From a checkpoint of a small transformer trained on Wikipedia: width 96, 1.83M parameters.
Each number is 500 + 25 x the weight over its row's rms, rounded and kept within 0 to 999. Layers, rows and columns count from 0. Numbers have three digits each. The size before them is the row's rms in percent of the matrix's.

# layer 7 MLP down (transposed), 384x96, rms 0.217, rows 47-119, columns 0-95
099:452467465441437543503485487485516458488493508505506478525494490511493535453505495512557475493481509500493511498499495504511533469489542504489494507523520473507499433502511503478538503480510478499474537561548498533488484536500493513529526512513468461499493512483525476511520496463520483515
102:498484457485482474507477467507462502484498487550493518476518548514478470504524465493468519468534493506502493520487402493466507530515485524488548490502485550496518505549526499560506531526483494504498521483505510494478501518512480500507508507486458528482500532468533486496482511496448503498
089:489480504518474563503509504518511497456518519505512481541533513532533491486528505496478492546505502494477472509526516515487505504509500456508511521449543502569453526517560495536481518475438515496486505484489522479483496485526530492493481500473492466479486456509534513532478502542492511484
101:507516520459479527492504476480501458479463465503537480501486460485494477498494501511524485492519509494494492520463498522461484515502510531465492516537472478519515528522503428499483487527466490515476546528479481517521541572514483509517484466458494504475500513489526449525484470552497521485
108:482464500491532510492496490471510496483513516490500523535496504444487430530524487486505500470473511457482459530502516511499465473498500534502516525475506509496441542507532482475520506484572471528556482467505487484510516530533470486508520463451525507500493498533505490496525491506518492462
098:466559499522450495506490491535500528511509480493521500490544512463526532561524461469505531504531483513493447515504525495509488475462468505457477474437510501499515492524509504495492556466474499499487511499506535472502494457530462512477490498494474517547501484518482509506465509481479522508
097:455473446525493491546538526531510534482499532489464476484505506488466472489510482559485486477498545524517501473477503493500507510509444508481535517513508526502475469523524492490525461517554494489503527482478517528486537489474485498511536510556493478480504528511501513523471506509519474558
113:446522499510485499462464501499492528494526467476545481528488532529509465467483454470526510493487478508478564488503482487521486525509510523491480486563494464486509497452479508531494475493468506483488499464484567516479528442482487465467500490503524507494524487503507506472456500499506486512
094:506486473550523480487525523521488469501500524471503509527540469514497501450486526492533504472517536525518494505563514504513472482513485453468509478479489520459523472497511531532477467468497494492511456545506524485507534458474520524517495511494481504505455506492481535510534482520500489571
109:531508506514511503537480474559533503419463481509506495487519523497415457488488523521510502501511508496509497487470498495540492517486523510489521464530506477498513524516506510515504516474485454469484493486480508571499431491511498526487539482514528474507504487529490482491501490536509513501
110:508449483482472550552504492524524512516472527493482499527503495520485481489476527505510546504526511476542481542535479497476533479521458522487481532456481472515463490482505549513495528458488495497496518482518504507493501503487485516547418479499539533510486507489504496519551508516512523493
110:519534496502490517544555491493506498513488508508484425538515509518494529515501552539502509482531446494488546458461457509479478496496464471424469542495504504498527471513496484513504495508498528478523495511512492475521446503493532536491489526481487458505509520494498493490487528510496502496
087:460461513491474533530502529505513487491479500468473458506543504482497523472495531486476550470518543511463524528500489497506500489515430468504467478480511469463487439499466480459492468496487483533474500483499500456499511525481534489511508508502485493531470515481528476505475470521504456471
107:495495479471518499471501503504512482498506466513499488510492480521496518466542487498542473506505532512511490517475481524495518475498527482473521504475511593473492487492552454520499490499492484469454446483505500471453487495488507495488486502496428483517494469474511558448515509468506499528
096:481491503428482493479513501441503535502526528493486539495509464495467522497532502490522504539545534480494521476498521517521525530514519455518482491508497558500504514502495526494483508501522493487528515532485528548449485470496453545463496472539489497486545498543504465495518477507509498503
107:521527474531500521510477456510503543479492446486479511494463475506501485509516493506479464461521484495504436474513496522486530511548530482508521459537529490481498488457508515502482518492503484497510452479513514553485499493439525524497456543516522450477481519474535531501508488502492495478
095:473520473518523515496468506475500473491489481506468467492472479493527484531501539499497472487527551477504513497478540520520477501501526497524523503491502507486509519489476479556507535469497504471534443503502574458484526470478532481513497491536507563495540466504499486498468491449485481524
096:496520483479512465478503520491480462480495483474493534472505539492478498491471485490477497500494463526500488500537525549501496501463544523490477533464549491481504547482501508508492474472511532513493488455514494501506480484487516474493496500534510573462510538490470538556461514480452459488
090:514552498501505516464498505476427524509500521498483533495501514478503488524476467460540487441556533521462512500499530490486476497503461460489491556523501499519553476503497499484505492511477495470521476522473463501507500493494570517514518531488501494479510491500549485513483480493524472520
098:529494516500550494506510492481474487469520499509520467500504476527522531493465487511484515550499513513534476445486480456498530507484510494464507512512511466518491543497500505489489529476483494548476463506492514494520510527490504434560516491485472478494541495509559521545514520446493472476
093:512476540488485509505481498527509522494525502463525487519540480486454526512517492525527469507512482489509578498481532528529481525453481445535491494477513486530481504492479526498501519497500500465529472509493499487468527465539501517491516516525526441478491472511543508452460515481501515459
094:492488481485496505458484480466503553523515473498481455508522517514491497493522500505496480515536501486494549518485519537452510498496519475498518523481454551474513446544452511506515490499489512526479514473479511480490492513522517443456523502463488470459509514503442465492486455476490498475
102:527505487498525523518494513541476486491522503499468483535515505494496460514482466522492519455465521501519504498486490537495472468479521512493540456465494526519501496500534469512525492582494499505534505506477457511509511537564530497513473496510448496546484458482499554502504504513462498493
108:568497495503578522501521527481491481530514481521456478497502520505507526514502493502496548486545553536484479499492533493472523474535501548501498521472477544488529516510489500509508468529529534471502501479485482478511516507482517512525451515521467474464528541514493498493523474470481500481
103:489501478552494497450498515509460463497515501491450484480475492473499492486507533487492474491503538529536475452508523504469477518478497487516499521483499456538492511513493524562502533515471484526517451512468477516539507540501487498482521433554488499470494483527509474491510520481485477468
097:513502526496516419489482510510504478524482526510461510492488463503503491508508494509528479499542471504466521497463513479539515530488538550495492535496507523505494504549499524526482460496460481486491469516507527510542489487534446477456495474505463498522430483535535476488491500488497497512
106:552492496496497510503503481565525504489486503499475502500501503497483480519492477525534539512488442476467471544519481560510503482535480483509465514474530461530456502522500513498521491481484477496487526511421457518513494536512543492525481515492498518508521482487536454520520487520526496481
101:481475543487473537551500498494496458492460467498516477531535525507468475491527501538530462436474515466494553501512508502543487510519490509532517504498520477475498516507489502490495486464497510477496494486527540496585517521516513490511513515528467542511522541505534522484508491496504491519
090:478544503495509466413535504471505506483497503482480478463535498504494498505510557496478525484494542536518488462505509497483473471508505503528501505487512516491489550518521504519537555468512466492508495517506487500473474484533535530505522477495511511480468475539550481463470505451491479487
104:484500477495522501459495459517473494491503499527485488482489523504522450533528525466512556510500496466512464510531505525467460504472513528487520494482508533543480467521493489507532469497508457491474498535501501480518479473515522519507522508504429463513546456472474507487539448476525496499
091:507523522521474534484519495491476526480483509508483497535518483529505513518506487505515534498514549482474439485497476431513471494554515454504523497520498508484489470490486486493559476490474480508509502538476420536507468477513520499506478481504494492514536479468492468540525540488511503486
103:455459523534505496543486474487516555515494515526465493496501504486493467497508506553507464506513473499494552490526486473500511536482489484492519511485526526505494450504515440518487487498537516487463435556528532504509539516502472506532498513508523506492520533463525521484458505519526494498
092:487514505482469518535479525506505545488468483527481486497519507497530526479486447516522508491558509491483496520499505477523460501499491500487471491490485559493481491502541516483465454558474501441514493527507474498504544480517519532491471508539537505548526479479534489477499510541535484478
092:494503443482508528498457476549484523499474535511476519529507485537430473525499504495499454462539491501468515547524496511508533503488458482507499513519474523484480468501492486521495482507479491484539473504518506508470554509480514539481472493508521513482474491501547503445516487509539468501
111:493507526478512502500519517480508527546487532557484477582476484521517511512487456487496466509503524506466492484506503506495477526520468459501486507505510493444529494476490499428475494512465495507538481493486517474503491504493522443513523535512521489499488469478518485457512466507501524555
102:481527513519516484504499480497538473476521517492477476479506541460466484512484549529516531471546512453519460490507476482503474497503510518470517508477531471482507507491485452472526471479548490492509525483491512545499522476500502545526508534519503529475491473488525456465539539477546498467
098:476540451479484480488509501536540488499508512495491488486562477527495470522524491487479461465514521499455535470550482463479483503507502485503457475533495459487556512449517517496478496504520488515472490555504469509472539484507485507494521498517469489536472474511475493492518464528527487489
100:560535503505483477489496499482509485524489476544493524497473510481504508507486515456493498491549512522525490518525465477562478522499495495492508502482424497473534531462442516493472476540529509505475495510452495519456503495520473489483514450519498521508484532506510496492527519550492468495
102:499496519491483493516510454483496514478512517479479501503500500463479456508481504442492528486487469504512484484487550511522468494508525523494482500552506525467530534481523449448494531510522506450545471487478475487520495533483449501491508528488555476515539474482452484492506498526499483462
102:491485442506511537468559515495452513478490496498484508539467513499482501507484468520519481498508537480497549477495508528521550524477490531532540502485509509511515507477500468533541477490521505513511466512508502517595476534490502467509511491493514486519514508509491467477554493494493467512
089:508488467509527506533502503506526546481469503476505510514451509504458497478512480467530436508522515481460514548496480490502489495521442532534510475486533501505478492514525506520507478515469504512479525447509545505516486500479487537523522553526482525489457518529489448503465499469479507513
097:526449515525509437498517522498504526535447459541472492504524506538517540514488477511476448466494508505495510501484474462477516528492554470491480545502480530511512436518476513480506490540471532501543518510536511485493523475499484508492486533475477518509508496455512486507502489502512505516
102:502488503505528529473479489514489510509458453480535466552474474544498478502492540504511490497489468503467507539511519514518510489469505484500482508488545465510483469463551500509512507516476497550537467516498489477505496466568517518505488527474484499490528466472497530496520468445503486453
101:515540517502491487470489451466520507512481531533506520499485543512477551472511493518520557465509560513516505526463501514497536509511452497499503507509510495491496542460485544517501489508472524505493541542489478504510506470509478544472507474497486480495469507530466491437479521538476486509
093:510488524496495517483545475500537495445505509483479547547508492519487527508504460499492533477550494465508530518506505530526500523484499469446490496497461509516492505502530547452458500443532473483507479548511468498518497520482494526488502471517507516543484483504502495468482489462456508470
088:493526495478500499525492495479469463520485486515481470457466466467497533448534518509520504474517518484510505538493463488535575514519479520473504486479448508465473553532518521513498520545510497511519482515499495500488481479507447494486512476472480532509525535466534499482482538472496518500
104:472461481445517481555514480497496537507487504544496467499494436525491516528542475547489516478487502506494505505511501503522494500482481418496508487510500505525517467498543498463503527521547516462509502516548476491490507470487485481514459496497471494500551533528499521497491504527518492536
089:506521547524532491518504541482533542518549492531480488530557466510498527515472539496496514478525497471501470524476479445540491526510497555491518506523480514501509527508519477536500527495488545511495505500500529486523478526510522551497492540488487462538525493494491506529529463517534483486
096:462494467496482533519496451489458479458520515480520495503516478462496484473489509522540498497546488508486518522530466502482524495502526504423494495498491479496546447540519478497487526526454516494467536482480499529495539518527496487535491501504517457517496494467471454511475544497501513501
111:517475502518488510487463507495498475525475512462431509495531488490475461555460465538493499464503505504519525524536509510501521527480512509515497490536517487516517502518501532533496528538501502517525499505507489532479553534443517489512494494498518483534481452491451497495523469471451482459
106:528456480497481488498528492515474478523479507558484498526465516494539524502497473461502524522504532499533519482512504491512533535513520506513485473502482510548528494490463459528542511515475535525477511517497539489511488521485507550560526498521570502482460463501516548511517486491504501489
100:481500533480490522453520523494510523499488494489513489445454500506519504490507524500464470494515506489485489509506480495498529510482493486498499540473502530550529501522514490517479513490440490449530490509524481528473513488539527515536521519484470448456517556461516501550510478447497485460
103:476533498534515542523455454560511512529438482505494514531518524493491489548490500534494485476510518466504488485478509500484494456495495462513487487532462520524518452471494501511542495509497537502495476521516500496488516478505473510478482465502492512544526512466486550520522545480537472482
089:463483513535523500457517456534498573518519482495497453445512484499507478472464491470545488514529502541523519518537524494503528493525501501515474498529500539468509519509486497508526473452475494510524501552508469493471503517499552513522529517506525534495484474490524468504489484501479492470
096:489507526513493538517525450525523496489495550521502510478504474516516475500488482474496511508537483504493535500514479467510528511483454513499505506496496453552487496439497524499465518494537493507491496540489479489508483495495543420521507460570499446523487521484508499514522500483467517523
095:498552481528511536494536508478514469500500525500496458496516504498536499516501477525515472470538502487504516539488550492530504539505510504537490526490509512530502468530497508476535515472448505423542501516506485498525505477530507464453524473502525477491516484494512466539445490500546502503
107:520509538478474506523466497517463517507533488555457527502476502508478510516497449502505449482492531477494482468542483501513489568454507501509423476487488519521496495495490489516540491525495548525536458515483490526522490504481501518487468499522482493503472530488503496489468464517528498475
098:487520460493536480494488514480470495467497471496488481449491490524543506501493505520519499423508471506493517498518501495527572506458507527502499506513494503522503492538518541490479544505474484510483486505566474511509497517503516561477502521459506512483514496533525460468543487497499547490
100:473534493491489493560498523471524515492471532506501484507510486511477498513529520505493492494472455477453538516563475526520486513537521522452508524498485488510523503512512541433492496522506496507454494550502485527465506495498522564495516506496471489549531508517513496474486494511505550474
099:511500474464482487476507512494498545511484532503498467490449513510494472515506522498527476482563573479489474471488506480539534548544549477526524508469480549518519464505487539498484475512493472487497523513508508532492479518515513493517486483514512510522505485500516531494503500556461474461
106:510491510504511545499497496496491465524472478479501508478525508439533491530497536457441503494502511517506512509490523505545526513513480496466530457495541553478510523489535542535502516530503443514529487500538471515502496546519483491510519513502521476508513536536453461501503527503473497474
087:513512442456501494472485519460471475492512522486511515531502511530465517477513519478492511536526488476497498509514573522511498504516487483520494474548439470489500510482490524499532463498476498474552503480451464465487471463510501449482511498514534509516461488522527475485531498511495517477
100:519512499517480489538464504455517468481507505482493470506513539494514540478533501524452504535514502536471479507464501512496469455512544493533504511493527521455535532537491467496499504486480524521520516527547491506477460505528524501512512463483509479503562525495508478525494559528492518467
101:530520501478486506507487571513547518487514515442496483501569512506498515503519488500494445499516527503489524470506478492516489527472520484493514535523465527502528523516456506488494516524524533494467530512526501539485534504473539520514500495499480439460495445460528514504514507487479511507
097:498490510545519511484489503473479535457534482523514451502482500542468496543469493530514494449519523496480509509495483499537476467502508524504516499514506479491542459476497483480521474496531483477465463502486483451512485525526520464454490491519532498501550533451496524495474498476535523453
097:474499474483491516508556481519496572499480522527463526506524467483506489496444458437462479499517499480488503517494536480509462470499501479455515532528520525502534506503500482504459495485480503493490504485440510494495521503462451479511517490558521483510514470473481472509493503486524512494
106:487497472481515488532446526476505509532493532530488528469532526492436494483518466523512507495496488487493483502472466512487489514489555528514477508488497499458484513499517521515532464521523469563498520496488481536475537486518451506548494507490508554502525483516534530464498497477476472468
104:457487576535492513472490459507514502482555491534516508491500535481478507500497518514478452483518504504485521514515480444541507511497522513463511496492516527495572506490485510436495536491509497498501513506519526503483500488511502485499525539533534482498513526451535511534447494506476498512
102:499508491502565506485480487483463505497474509471486512468515539510495482430508490506477485475469516486484518517465532533498520508499491513500499498481516493504508493510517538497447512524475487477497473496496530444418500554538491532534511503480549489493541533476504520531476496497480481482
099:487525521486483561515491542481543520510484526557522484516489477498510476523485471490503501522504493512517517489524545505483527477559539488483508515504491480529518507503507492464484510468486446536514482523468476548440482489499477537513537456496494472507495466531484484471501533536506516501
099:499502473495532493449512493513507529461502454519473515477520484472509508489462449447496535501493488492511505505545502421497462494523511488500520504496536510479490506516500482436487489478493471505510485546493445502498487484533450513507489495499550512505496497515504508529500494504497539437
102:512523492500509527532474494488490525469550476494530539497501499502493438459498529511492495486507484540520543492519445470532484500490541496524530475478510462509503503459472510499522449517477508515487449490493479486504525480473491478473486477526509494546516480518498501480459506486494428536
106:503537476505520484544536520514545493528536478538499523526484476523526491470492499492527500548474533504496490495468510465501484495539491503509533507504501515475522523492521472493528514527497504513552469496476530527492483497531526449454516536588511525526511511490497512549508504497501465516
# layer 7 MLP up, 384x96, rms 0.221, rows 48-119, columns 0-95
102:514487503509526548478501527484480499527518495434530495488505535475496502512503514505430474458494473530463461483503458525495544505516486468483510474501488536509488525528530523517506498495481519519484548541515504507544452499507535500499497485504454531535495509494518527474502463450517482498
113:516468445492510499505515501490485502499494489501473504446507504492501502522496568548523497459556475482497520505483481505505511500504508552514487504482549541466513458500524483495491478516483531477464546510514475536519544525486487498505510549476507524471535530510478494526513521503476475554
101:480502498535479507483486495526503485463495481555516500504482487465542465533507485500491514506493445460501499467544560493532504467530538455517557489528492500483467484514494549512471486503490536471486509482519525493456500501519523519525515514519531505502468500475518532459531495498479527470
102:502517465480502529495520433520503504516520517509530498486500517522507515497516531506515486552487495527562471510483515526540498486491492476488513496495432452490480468543506527544490502492524467520489471459504499496489448466507474529500496493510496505506479559494474480429508513513510495506
099:527471541539479512498518538499499517506490470527508523487501477464502512523476507491481530523481501500497471451469528496493566510439447538475510483474501514478500501507525486499503490479492500522479488456510491537502554519474505526505521440449519489506457515497502519502462491526475539516
093:536509495486497467498479514485490459499492522481468504521455510477519483567471498469472510495488528541477466498514531488471545537478507500536505478524508519517518483524495490482493468515474508489489523500558535458534500511509495529495499487462487441481573489493526496483491497464499517462
116:508534467488450533542453491463504495522516497511478520481545528522498467488511510525484502470491524495492491465491452489504519503504536494518514514522536515514544484471516484513501467527512491529487502519479508522543497502429488531491450510479462493455477516499487544486520521469486507448
099:525489462533473510522547484522500432503508464439532528518557458488496486486507476499528527482516493524507479532479491521495488490521466447494520475498490555507521520515479528476485503485499474499507468465488518517529481484537468492523443502492511513474480487511471489512519516488487463520
101:466513511516506459481490496515470520497526531503513467469535501463458494487428511522536485541453518497517476471510516522538492519523530470505523519516471487518545525507464488479487483515507509466472501462474494528482471475519504476524559485487504525505492538494471494476463492516465536490
115:518446501477524502481542489491472478517547519495553516504501473495492522522494501444487502531506473508486502500498555521440509471486490532492527526476549484501540504503480484483478541539440486458503506526515487532485460469508478461509485521506481510505506489513492502472501494497471495448
103:529480520502482491491450495545487488514514511499511511468524508474521488498507528503497491539471502482463473486473516521487526470454534490470534451483490498481520546531541517488527488460464478540486514516530505452491493487537500542503501521501535462518471486526516552458483544482513494490
082:502461514485462519533499483503454513521512504504486486518522513497535501468507506506469516494435500469516472523492534525485487532519512520502455549496498488529489495481521535484518485468486506509463468480475513522532562497510492486563555479504509492484507493460516463503520536500543471465
105:492472475517528497546518498481511523481507551503495515496478513429464486530504480520501495497462420508493486505540521509460510495491522536494498510484446525533524469494474485496475503470496485465491525505492511496471547519497448499531528513533488492491535524498468499482533517526521509461
096:524522470501476495491477478501456497494518506462492510510526497545466489498495561521473523464461526513488522533452488523496485519537536510479508518512523504515491523478513522482513484548452467490469509475461485530499544540462512499501458500479462529518496547520533537488529492508477502496
100:521494487501526525453482489467506472529463527507510545514491478476519495488510526536497525532481493543515492478486527494524472471484496506512475484478509497508487513535550524493511498443552557480471455509574537496481496466477482443501482493505490504510502501501529499521525543482511496492
093:513516487495480535531506506490546502489472501507516452433514479488485483550484475514529465477474443497555498474493512523505494496511583495488515512481467530511513484519495519493508497484527540479491543497512501491519502535491516520446521515480498512509522479520478458548505489487532517512
091:516535511544515469487490502507480475502525500515562511494509471516456511498535552483500484505515478514533483475518497505500564510492471474492468489507525519526514508506563486468499509483500519554515545518492453517515471502474508504509495513459491438506524455520479486467486482527465486498
090:452466492523495489510502493514516541501549537475504471507519549479496484507549485525495469517507505469455503486515496490496509462523496506513446528527517473472463493503488524501508474481562558447530497520505513455474483516518492505514478454502470511474487521497463544512488487512504493523
095:528506486450474488483445534531476512510460481510524460477510499486527514487485481509509509503455497541524484442498516548520510553501492507508483519488464512508523582497460475505487468495463508482497485522513533491528507472471543475535492482465493512507511507472522497502492540499488487490
097:524454506476488497551532512537543505509517443504480510504505492517525454519520515496455519497538555488458469520519488486499536458453557562448501472474464498500509520486499474499488457493488523483482506489475533514522475477488487510492493510516491507511498516491487488527508483514508471492
098:489488535492534512462556501524496453530464498480516515475512453510493516500521521487513476482532520481497443508506490490495519534504481472511496518479565473503477503482515506458496516525436478532526492476546513504471509453514493508490454480501498494487491488521511554506498541537491523475
107:477492491467514483458524500447501484501443510532520506526507504454525462503493548553525497466496522479490509470542455508500541521455466511518502500503507501460536500505468540514469495505525490535544517498519495503459458488481492515511487479509500524525494476509441499506536488523502513508
100:479511494529444453522518511540507493449466482525487472483447511468484465465472559471520504513497524498525496471501480525503512510506504474522491522536496512543490521510516547480479529519519523488524483481498490502473512507484495513415486515501540476517489511487510534470495480530513494527
108:496461487493484523484525514458524455525481507575573561526512511485518478504487482511493510538517506500490533488470482524480479472459527527492485499502496489485567487492503508506528444499490499529470458553476495493512515520494476494507460525525513484508489500495500481489511488487463502485
097:487539482472518482484494508480465480435503533552531468487522561509471489473515514433512489513461518508543514514511501516501518482472511511488497483509478499483473508515535477502483532474536508476526501436493503482511573480504514500494489494462499502487524519511536508504512504491470514540
108:483507534492510493469483526493531504473500487481488565560474476539474499429496502494522482517511481517520480463537522503473527505492520510502464458543520520510486483543486466464487508486510524556495526504499487450485510467462504539455475511490484483486491475484469497521503506485493481515
085:507483479497500477564514501538483506508538485463496472514492538502478524515469516514489465492524539531530493492480502485433504500511518555530529504478459445499503488515474494500472514515487525531521482493537499515508478472489484510510464525502498501486421523540480477483505467517474521475
091:468480518482489503466504518486482504458491475513481525491467499481504530520538490463547569511504485482463515500519484548554527531512487494485536500478564488517500492476498530482497493504487502518517514465505466497488531476503500503480483495517481488506487526438483552484542455526504519465
104:493491531473539517467471466525509503498503537542550526474500529515494488506527517487529507511476521503472444495541539545547508527475505492487476510506514484509465495496491481527505502493489487492497539459497505528505463441534456503518462516500464517521490510498449492487552531508526487483
097:552491476543510494504489515504460491488497504489526549500527527473488496480494458514496521485536498513517553541491516506471527499533553468497509486488495445517502465535469513475470548487516516521460496497511542487525506475547533480482512521508539474525466515469478479501462480506516507524
109:490489505489490488477477467481543499500531508470474471504467469471511503518516543483493482508508487527521496485464501490473476501480471560460509486487534501501477494509466546503476500561538494518474513520483494493510486502509486484498459490509480605492458498502539529493516537520501531492
090:562473481474501501505490490498496526529544465513525482476511447464477496541504481479451464517547477514552497494521523496514491518515507485465498491479520496488521476481550465508446502455525516470512524475479534534482500512517491531525486507484511484495507515512504519516509441499484549496
084:497489506466531466491514489468524503499484493493552532497502534501505505497532497503534450505511509494508518492497446483454503519498538485475469496528512493518528506512511465487445515467506505501485531492477415500514512485452501471528521451483503472486526509509529493549551485478529485479
120:497511500507538488508517505475464524497530503484515520510478485515506521457461527450447506500471530517497476482556537507474503527512484468468493488477536473529475528483531497461498505516482533520516501480510509445512509499527501513480502477466508527496574476481528473463537475461488480512
097:532546525532504473484511508476498468539498470469499510539492485461483506494495516504489531509494562528527477499465498501520471484509510420499464499520489560500491526469508505461521482482489514548509475525493513486521490500501511528471455492500475527490466460459514504490506489501490521557
096:510481477466493490449493521507520467499538499485500532539526486514470523495509529536544476500500456497519483487476465502511529481519505459491512536471495501476518521505491526457522523531519472493521586494533499506476470505515466503530509517538466518487497495474514515473483498436477534491
098:506466444539513482490517473507465491506498522477473554553475473489524476480522494534508502492480513484482478444512473460480492490505522515493495498496536542473549506484499540465542497477470516485496513527514546514513502440485524484510493517507506522513450502499474479504539502537474522512
100:465551501466501464501523529499494540519512488449489494476522453507531484452508491516473516467488492529476504500484489481486523495470488537503458497504507541512526509494518558524473501490526501488497513501541473412474485492461526514504494472556523507496506504486481542492491507487467501501
096:484484510501511474511474534518516499508470428525482472475483472481486498505509513565527508454511508455497477494475558514488485484504519495496517520484506551522474480475531544485506509519470511502490487490481502464496529499493473556457521470512502495489482549454478476549510480518500491522
088:473525461517524498514490457533488505516482485468484488482531567483519532486521494526466510501466499458543488481520486506442528550532535508520495476493517467450539530520496510483485500530508481528514499477493511489475501456455457497507482507517479467495531481479504517517477478470507470489
100:464464494507505472519450486491488512464495499474454514512490494490471533477519508527490512465510536474521533464534483512489534502470504496483502482497473461511477505524494512493511471471522477486461484488465541493469477514523507471525493542522536482499484510515442570553469515475493513532
103:513496531534455455520464545493509494526488507496499503478484503518493482505507443492498490483514477490490535549472468518505536468519524507448491457485480524510472545524493553523501509506489488474476512511534485490497434511551501515537500504498519501459491505529527463472501539479479475502
100:528504418501515506471473494490460505501555475512511515495485462474557484486460485504526447538477521483505509520528506511495523534485529521513520511518492508534488477511547500498524519482498520505505470502497511496505508467499499461502465461502455535522509501494447494550516472514514539523
085:530494496459551475517487442493502509520499538495525484507523531500483504514490521525479490504533498490495488504508522496470510529501473480490496450482493527500517509467491468504488499453507446533469499529541484494506464448467474485455501470492525506482518533504532503518558509496484481574
085:508504508464511489520473522502481497492482512485497499474531474478504531536513458481516507439477529491507524517527521501486526477506506516539480508483525502504464504522509510474495531506465522530549533490526509483542454517470504529422509510460488493552495487454476438507496512530492478510
106:548510498521497486471486517525521558508477446469465524468466527496537497519515484465506500474500540537526504473517524498521477483468491526485537510517524477501503508508498479476504463496514471485456499502492493492495501547533517512460470525534486532487504523503533534468515490451473533550
128:492470540559474495496542505465515521563556493503515475516565448478483498526477516515513511473542501449529478489513478493499514485488487524472506515494502476486504512507486482490478450491484492500505504493487518472537495482506489508487499497507512473485488502499512490535548446532525439501
095:505523555501475471500490517487485516521492482482523506476479550459502494472501477512489483484531501464496480488491495551498452498505501506465484514509530527471496517492512468554497522495522487532458521469516498520508452579519500480446464495501473507533497486531502569519497483503497519490
106:483489509481488484551504470514486577533497486504531457534516508488458500498509509545507431534480528522482511443510479499485498503465483531541526511526508476481470478547479507499497535497503506485534484486522507483508492540506498456498513474508522499493494524512486492521532457488493460533
106:499560505491504475510428489529553505452510497517499495494523479475523517506537527472524510496510486512497490529505493536527465471465476543486514493542496490478479512490488507525493486513524496549474560495528489508519473499509489477498477525465491492464483546548503501500545526457509500522
089:484487544502464498561496522537484476495463450496520476463453439497483523515468488499519509503517489496538551508487493536471507471487510520503506514502491511513481492527489502507467510516475515494470533508526501491522513492519524507497503496505551494486536488492522448517470432501491566498
095:503478517527529522463482488512506491537471482471497532469507525525562500505496482536509504486473496497500521514502506507513533507492489498452472497529518449464490498476521485526494448510536549498504511490475533480520486492488541498501565500512510457509467455514496495493517563492511496438
095:532472512467535519538481509460464484496460471513520545513490505488512539510500527489500521500467536493504457483520491540481477486485512459491470523500472540517519472518491536451479488509478510509504502506490510461447547480525517528487497535486491466481507549506493472495519553514527463491
090:506502482535492445484496481527533500491460490511535473476468502505486508529474515506445547513522525484525479491508533494492496514493481473535435481507534525505516548513502536478507497466524485473516482471564496498523523511543457501512507537474521495532469471486492516519509485499491532538
099:522510513508487487493504492547534527523441537460499549498486496523514515523533472468508489506480484517513496475497504469502476489471555472482502500531450448505533514463479486514498542490515516506489513517452482534523491525457501504477462442492468498508509506514472534511511466473535517504
102:500452490516484462501535528462482451557488510466498485489489517467482541497501522503506510500525522512513523481472454498493494506509477496471495499529494465467481535503514509477466528506509480482483541487471505532492475424523554513502526503558557492499487485494520507500500488508462509533
097:538507486447493511502540503511519485520516507452506488484490533455522502527494517493464504507517532510497490512484505500555492470500501528474502509507470467464510480493477478515506506492532493456545531550581520482481475495532479473525535472547475523488492499530474532547511517496495510493
097:431489485505497488524508503508510475505522480520527486476492482496551466474527469516490484497479495520497558511536458505495517530482485494464474541528497513516516506476487490522467497413518547505484510526514533523477531512481519541492496526512513489519536493493523519506509465462478457475
095:531448499486525509497532486482488528517533486497495512533509564515492502517507508470458528478480538506482492514453525488475558492467539502498475484536538520568504510503469519482463505489501494520510523487470498489509498499475499481497457443476462522504526444525490517520499513495514475494
096:505509487497502485533478477473504480522533498515530559466568517519500472512516526524466474491494483441467513503461483496493506501488527511480486498445516500525468480533497541483490524499501508507460477501486508501527512468496466532488509478512491493510476509579506509460464488549509514531
094:551513536522486490506533503521501468505523507461467517506512462516509512480540474454491501499510476501514492495506486483468501531441519504479493489534481518486492498475543534482504476494537539472463527529553503491509548484456507488508512528493522492465526489500470482520469501489420515492
106:463479492464513533509531499534515533535488473490535482500510491515515497539533493488513490505509528465540499501474546512489528503499458492466550488495481461538489473488484545484482500480517484490566507501440482543512510440492509525535498521461490501487475510513506470527523497490540503501
098:507552496507480456495557485530495546469533465483543476450478513481458485485470483488471500524489546458503466555518498494498504501486516478485489478483500524529549511525540498512514497491471511499530482529486529470512492492505514460461503512523539539494501517472510498528503494457483489496
097:495533489515530458533509474477504481512511487466512467520514504471515507485467479527515500506503476519479487508491471544458516553523470481519481508472446557524510496520509513452498536505498504490486507473469507507480515514524522487516499495583525533508467511519476470526530507520485546459
099:493484487455482462511480531461481489506478491521480499546487507519517483536475489545500511509448493491470501505503436499516513554475504538531526453501440505481499501511504491464510525517487472478489497503493531479529514501447525502543490457473538469503515527506531522532519525485510479491
103:512484519504429498494500537551493474514499455510494488487492506503565473522476470493479524499501499521534513526481496476505487504423499457506507525517513490497526522498530496509499492489506531479508527483528511472516500547528478514474516519529484482473524501466495408518500507505513489464
099:523493487459486476479530510477512486518492520460518526479535528534498497462507497516484514503540513485440454533473477553460478524506497521511489495503514487527502496474492508491490439520468510507524491519511522468468542505510504529452487470514460487496521523436522537512497520472479516529
100:486477495517521509476515496463523515491497542445500479505481470480497505521486493459493515501518495507547525483510505482519506486475524460445489502510454495525493497522564454504541488508494524506456500489500523501529472481525504417493464535506520502488482508535538498489502461528493529538
095:490488510458501496461502547548507509519519460486484512524519523498513535465505502517503484494485479504526513519475520496460500508456521468479579473462541477430489484540514508462510502501518492492505460527499515507533509475503511533473497519479523480495476510510482463469558477480489509489
101:504517514529438522495463515454477480508498515483510504492516549565481510495546541501470443519491540528492519505510500535485510502490491528513519515495494476475513463506526518476439498494498531520471535496505495522536473493541503529451501532477516504493503477504481482476529518504462521468
105:530520548505523522506473517541475548571504468495499515500497461513487510501514472536469508448443525528503507492492493503464431486475531530506493476505471515504493552518510508482516485510487495484483465498481503499537541533488490479518491486469518500500457493535511550502492478513509515511
110:521485473489534471445514479501473539494502490510529506457500461498543523498470497539517463489511523473499462479496498511494500514496496472522487547523464475495503522512491538485506503513491526540479505508479452496510474463507479529563466501477456533456487522544502506478510483540487545502